Weights of a small GPT-style language model, trained from scratch on English Wikipedia.
Size: 22 layers, width 128, 2 heads of 64, vocabulary 2048, 4.72M parameters.
Architecture: LayerNorm before each block, learned positions, no biases in attention or MLP.
Training: a variant of SOAP for these matrices, 2189 steps.
Each number is 128 + 32 x the weight over the matrix's rms, rounded and kept within 0 to 255. Layers, rows and columns count from 0. Numbers have three digits each.

# layer 18 MLP down (transposed), 512x128, rms 0.404, rows 20-45, columns 0-127
100128209150046150145196149117090162046167125089072075185149137092112118072084118153143137089117134186187104126107134145119151145135081231095110186166128166119058129146161118188148138124114059071138101115132145152103177135183116107137116139139152123169086093111134150079070105158107073184120091149102109147093132102072118058049044126195109155109150121178133148204096083091170115172109
144126120099086086118117223146131157116095127159225189154191060081130095176143118131100094164106107099158194145184162178100152157114143116135146083135110108141156182140103123108116104127053070177129151141158146110088142131111069165087168069129091166018094142176098132130130194133108134147070156154176166118087128152130144159095166106146129114145150145110159065137165124149124100141091
063156128068055149161148156111110117123115119120138097139126174125124116134128132156152144134114226110105124159198096177113125133138138104131150177133116078177149110130150092121153122127177116159109070138126105153148125132159129106166144144129083170079149119126118124099108146154128103148167174133102138119092099106164146149119116161121143098167089104128150148130072080100114087152157
150117134114135075106126066094109135096156099080086101114134144099098157117085148083122129123120146115138128132083096112149088212118112135096088080105218157167146105139146164122166126167144151120138167164065148088099150140135140113150111128131099107156102140165146083109139123172187072102180151121110159154148124124098157167210091059104147198094133140108122121100146108113157118121131
180119110098134152117109151184159110131147094041123178103199137135124149174127097105128125090142119161142131159119066145157147092165146141113130159158088138123107153094133111104127093076090142104099109151190081168136139156136147127170152120122140087123116084121159147076169092142183112150173094157138076056147125121135096157212141063105108099080131096069094155195140123106108227112164
118123105172117064076150161079186090127082149161145175194097108119118125141093114101144116114143150153073120154082160152135140112122096144182138133160116129161113144152159144164108104118127098138131162140056095133084088153044129119108161129165127126082144099135142146104140114115151187074114157109109107056062157129178138166137132129096137135088102155094143152080128190147130190168092
073188121172113064120236156146165117120141058128172120130114126144053153106126065131172083079123155121151118086073129131127072117074153190097172091163085108096130111156161147143169177097167107190126182116128092173079227064146113091107126117123113153223146147115119116132086153099167123155141097173143203144125132190104051176112133123135144138094158190159099039141139149075087082098120
128163115087175173141131077089086073154173136089140100084168093088132129159118073137110130080103178153118179091119136120145144099174176206089149129080142103166138145126169154120142144111103049116139134123183135137123103153148128190168195140108193089104167152145145115129174096124110105125164077123110177130138115169134125113134129168136125140146126123121126157095173143164103184091158
133181117162103096157124128087136116135117158143124170180092107049081172108146135149136098106149099176073158154159056159086124135090153150124116090107116148115168162161120134121136061143153124157154115090155146133121155119149146106137146164156107134174100143120078093152104093118150138092144093155126120112105115095104143138138144189211129144115111134150122132124097186161131134199128
099104118148108072122124189169172132170163164152093112120139116089162114135173129120160094083067098115101049141151094106103161121079068156112123130115175135090157099185154100192156133090131069128087159115159133128161136168133107168124189100045106141106046125041133112095106149101098133145120084145164123137101145117132112113102147147161107079082130115152143125131119119120169117105135
144152103091180166135139146126187167176106122082178073124082122157148178125121125138106144087086104076132096124138133115075096096145125164162124157084071156159146123235099124110096115145113137138141127111136184170116134138104067114138124157163103127137181086079103171104105098158174102102131140114179118068117088091131167099119099171177196150122085150166142153099127193135089150133014
095173175115062106069106103113192117138122129126174150182144140129089175122103075121136114156130086144148109134109073129113188104161102145154159118135076073090156126158123131126139158124119101167084121125145076124114166132139109052150102106162137146145121182135138137105132122125084143127133115166109192119093084150216086121162101146116114123116129127095153067158128121190109126155113
103160083138167104187126183180131145092125102124108149102142094086127174172138119105186091147111157107123218181123103140118180115147080119151153243090151120150096097078110157161147112154129166156125145176101184082154095101115047214135122089122143135078103117145120158141153105103145140082141154130064185126141128118131163161096126117103114220104114143168105127166132198180151105147138
206120120154199098118137092154132144108113132091118190095137161086128135091106143171113118108141159134168073162149114116149095127151084140096111124128145110127109083130160152141146100060068171137166137145119113133095084156130053069132141137129149145155142124101118142121124181109121154156090145138091124099084111160125132135127121193112099134128120139095101120103126047143121126120122
080117097149165090154067124123114085142127147114177179122099096122138099153162116055097124146122127151123182185077109107162185185128139143166102111202179150100135153105053125175133155150115205156118117129129091093104117127121123209132152124130086157132053156091117134079136137138150130098115100193160133153079136146207118148119078141150121143056123088156148134142194109119127094149113
113114136035135145139147134137060118131138137128156129134141103174127108155092129114151106097137165069140065172135121086110145112161122133162175164107110110122106146091132163131121159140133164120144194159129121139113178130135165067121157135157125077119122109201112081132142094091099150075107123155120173121136126101104117120127125095101141165139084119147126142151144096122114155086134
098183117082083154154168148118124146127103123058192153135067062152181151119076105203050134125140114091146164100160095130114087110120144068086134122108150155135075159138144060139108120084132075094178237091071074102147102153086085115138126148148217154128079182188135124094100078165199190113103152122086242122074153134121064115186142153103136127124098152095091083186155148161081139137131
095126121160110120119109110188162050143069128127101141104148082095152091125149143084085162076180099168170088194133054203108150161157110154114160127104200118103148151115111151098114109106122162107134106178111103104182171144159114063160102151156141216151097176148122096175123065141183129158105118155139086137154089131148078149152140132123152160128122151069136148104141169137090089102152
116176137073121206120117126167095144097099161145121092099090103134046135101102159145052070105197140177104115109077075196114130116158179072096095052129149116088166120093125110104123149170095084119107150113124151122073106096193153133076107135173113171134149147027176196075157119158103168122132115114179132162147104142139151109092138177173101144163114096138138168155184165140095124145140
111172195075123085175097115115099057141084115163176159096126105136149164148150097149151132158150142129105143122132104145076100149125125162156214138048072068076144080169157103163089159168140060138169093096165123115138105114167108111162203157171121096143181155128122140087101131160104080110171180150147128111134101077121068125114134171118154125118123134155123128176086109093070115103079
122150163172115136168136071122067170146085117114136175162090161147088118097079109142146087107096099117142148158119097112146121154116113116133137172182097092171136102136105113066165114092158133141201169132099079082132130142133085178108111162155134108100164179125095207127160131143165115128127137097091156085164078101127114113090137074122091116119131177156154144125137152152115123079073
155115135157189114137069130169125114055166100126120096175109126121120104196093122110141108115117107097119117156185122071143183116087118127102156154123129145144125179131096150125149149132168146096151161118114092117104162171123167080122144107101094102119100143097143134184122126080181168127138156130030176137127153116117082085104087126089140103120132149138093149104111163126138142137176
125111163158112052091155112116135131105132109167119126087131119102161166152117104149113122130096107112152127108117181127148140103215096096148113124126188142157165135135144178139131122110110107153105127128137132105160189093122140155080141204083164056117132147111155104081097169147151160109117198112093094109137081122181156100101094119084099134175121112119130114138090145195142076193085
132099136084115141176117119155150170113145110149158137090112103152114127113109140123135115111092148085100102170095126086076117157083127113159167120157095102102190141119094112089126137165062138132155164101107124106136147093127153194109132148173099062153150146121143114174140089165132147157119117109130106117183067144171152092150107171135127124137119112169121156133135113135105138125098
108172150096101110121139154167079110130126157156178157122163164134177068145161157125174105116117170155144106057162139125061116206201092127126128105202096143099113106122139169135082181122111116137129103109132103100148166186120136213130105132209195168165118116126093151118137179175134109129130159085126120090144162175123107114205123109080110074179087092102136137080126135149127090072135
154113098157075111097136103098103106110119081116170111089177134097142118162120113188139153149115094150146183078139086103052108147128131095129126135156139121109101124124110136154141135098139165106180127108110192169214105114097110178123155157132136150130117078110160110079097094138154131194106088109167141096133192124183056175146162146128123157089111140141063061173131130185099136160142
# layer 18 MLP up, 512x128, rms 0.357, rows 21-45, columns 0-127
182124155103151189167211101107107145109118118169139099168146120158099123126102107111150101126099078111123139076077112170157101108163185091101102112127092125181119189157124099150178097178119107179118107077065146145145089102168158169161118050121169122112145168131145142143122131145090137096124138070119115133169146122079156158146141186087078150084122120154055076066124147134113133114130
117167107108100169060113148116141076178066149146073188098112107086078120139145152134132093127119183140122146150095115078117185149134118113150148150122127096129149161132101140137172115087125091109143147089136069144161061109127105137143120112079201184136109161089159101075114122132147177145141153098125151156145129146135196150145079177134119112128155120152115164108147126143087141078111
089111052138130097097112132089137173111120112138118182114108117135180130169136137157098168117101122103143166125077109073065138129140179181116070120107136100142143129194113106082129145160093114099100124125123132103111185177121132127097116120102119157156220184129100149112143086132100171101148117080132124153111102150177116123070129093147134045152157098116111154085182146131123185109120
135111182108103096150026160128104134122084106151120083094098164143180115113133187163132141112136124155075102123115154143120122133080151112114108111135110184127128127163074073124155131127076142164143210127119103145097094093141075102137110126081171139096155088155198097127144132149090188156157108086145166154089122154101145150144120139112108194114162057145145126178173071145099106085149
155122114125081125114127109109148109099153077150141181117181100156120155083115192157146166165205060149176123086197134103113067168106062102157116148172139151134066184138207103144128100139135106130105088108129124130104079121119055132090091078121122092177189119140113145064132113115123131148115170153157127123160142095127092132102102149133147128114150090134100078168066181182132175138097
120187124146112180121225045127155150100098093053134121142072096036073115118176074143118141095155160210099099086110156196122124161110158108119113161130059096112105164137093170132181139098108124182143168126121164143100154132180136125072167185144107110160125105110152136106109130112079166080101124140098140159165107144180098152078153132116189112107093122129047128117135210121125171108171
209179134117139138076116117114122156148145151153115077182088185122080106118102142118105111179115187136144107116151155084119129103202144101154137095175154155163199182123185075099082079155167151110114115171115104123102107076070085167114135128158137093166143136125096075193101226132110113155152118132122132081113122100114091124138131178126129152106132108176160078115073168161133092083140
136106108111148154120115165114135131146082096077073138088150150143114056124145092159122090143120136075225118136112144129082044108109105185123187088118157150114135114152186131094144131119107180119150171159165169128167133138145110116097082144132114124134108122071118143149161099163135185095101088091144126132105092090180129162178162189133153057095204113130121137130171077124063164083168
150111175111117172140106075089136139147094077117131110121131152104155133090125129188129110155161161146103138150106153132133170131113095172100085083125192190109109099114156153139128149132059148129142113110138148092055077111118156092131172143101103159139154157118145124106090122114125103148110142085107149235109149101073128131146125120076100103117135121127056156092086120153144092133152
170137133100140141132143109115111087162120182098082155142147142161139173102111122139133153069169093179113095065113152111095104102131091106154124159115097182192157193106081147076110134065171123106083089110144140145105117087085142130104203187108115126132136177101155073120088178136171098125105164138062166190132142122123185106134131138130183123068141142148162137117090124189196202148110
140064088106132123115146140101133188081155112124167086127124158157126139121108089178104109076171148095137095138177126175079130109123137157109098111089191155128193136096084110110159069135086103118190170084165188110154137099112129165116141088171103108127085142187120164150161095079097138168084107120151113096124111143073142102139109142171127149149137115117087178105119139125154112146144
090141157112163114119114171086091128112094128158143173097115132125175145117140153117073124151144162119047090092123100122152155138092084065198121161144111198155145202104136165153091068141190128150116170157066150141070161124181171164159145128165104064145133112161135176124149112179172122109142169112106160169176111137127099106125150173161170102118085103076121131092160176124094139136136
122118136147148134152135128145117164093146117163109068085156166128107090124151108072177139104121124121103132110129175145135123133127111112149149080126125161145150164126097090073110157109199132135045162055120108117133160125091168123116092129133110121120126087158205078104109081191165143152101154156166093144146106152128103095131138083148096121101148117160138139147109136145126095088174
096077066187116154067115087166170083141174121106099091119085199114083135126147109128095085113110161130145135065094109144149100125122162138079163174138145094145127125214151119105123135126137163150105106118119161145101129138170126130137129135082116132151171108132117072109185160084045133097155177155196146145150170106117109115144084108101120138127113088085145121169129142091133122098134
123100104120065159151135119159164104180175131154129104121157194158115129107163122138111140139152056191101144146077149130131107116155161116116116069133129119115121133109101129047139166105166139155155024100114104117133115141167056132107114058148152105086168129150142161130066123130129144191139140107076053100140172146124134137114125157059145087142119191182072078137108186140226123130137
121162136109134177172033078173132072119115155104156188119164107163062128147139070120127136111119109085132134126120173087094152095144152143156096178125167084067100052144181134154198094164113158105186088182128068092182052127172133140167115132122143175124118119074129089179102123176143090145192153127123126141173162128117176153179151179087102094163098110111163131126123144081105143140125
086131089094068089153111146096175082107155182098144137165147099159146154120118156180076150103096108176104111128134182052144179167076153172120134143123127164095091124076133141140150096175128150156094137171107106135074073116047112135142145105096149151122164136139109175111132110186093092092108163113132154167145179133097212101071117151096165125119148110171120152153143105168154134137085
137146135107129121120133123142103137094043130191166143156120068137112149157103170104053063166164143128104077189050091099121082129155174129133136057088199128129173120127135168127164131111087129127186159130124180129105119129142118138126131124095118154139114133043064154148110171167156197201145157081195175089111129108143104077107127169223158160115125096200145174060117131165160111103101
196139096197156177064154109110110111123159150090123068170174146140145041135105132126157126099125134122121183205105194106127149136141175128091085161128122130113195147132103127108164124092128187145073140148090134138112129109048158171113082140098093173081139094136161082143125109082118153116087100131098075143106178132156115139104112061058116139170138078133138131120127128158168165160122
138154146125103072160122128095105107102137182134099144110144099150076105055148153099195136125150099148087144126122138141134120107132140150061190090116133128169098128064130055102118084125136065176195097116158107187140150164196156076104174103134119132133113206109112120145175133154085127158115135115136141161090168130089104155093156137136144124123120123113144153127047108145159116156180
091140128134114216107095131146094102138192156125129152166082177098143126096082119127131076169151127124108147126101106160122093087186120064133053110123097098131110111121126139106148146138123197136134118138142155093134137101140143119100123126114135174104148107124126154099139141125140159158127167160133108125139162146145073147076113178156188123172156140099134116101103108121115124111170
156110139145095176098143120109139081157162145066164144143075119151129131110130141172098105130105093114173120135084125127154127121136185084116168100102108086111085112161202136087105173063163139151101194156149095115160101111151125093129180116111150157146143112153152175130183111109136104159179112111158120055152157114096137138113100151183160152139071178124145113154148082188157157105178
076137120100119097124123096102068145100178105144153143114230144099140142142149096140101093193151103152117134141144113137119189104181144121144080165104123123146130146123073123063123161143182228137122136129122118109118071115087126118078185104113173131061100114203147162109065150111134133148106125135120128108119154231099114128133127145137110150123061115086122136143149092140163131159141
075119108149158147066161117121108098125094156095138131100107136105147165157190169123066132043163139123164097120173094182124121128113123176117115094143177090121098170101077154136128121127136149113146058088120105074211136189141117088118152114132113127151066112166117128155141140138154034146107156143157126194149099152092105153153185106132119133091134133103117173079154110153138119063166
094105185070165104094140129127138129120128062216145161128093079161160105094105193078124138101157146130112107154184146117142138111109088115116139152097140086205129127145114150140141099124176108107203086111095102138142118138171143147134130129156160129183132130120122111090133112148142125133134183068115127100094114111147161140094089132110145151074077140124101149044070128083156214113092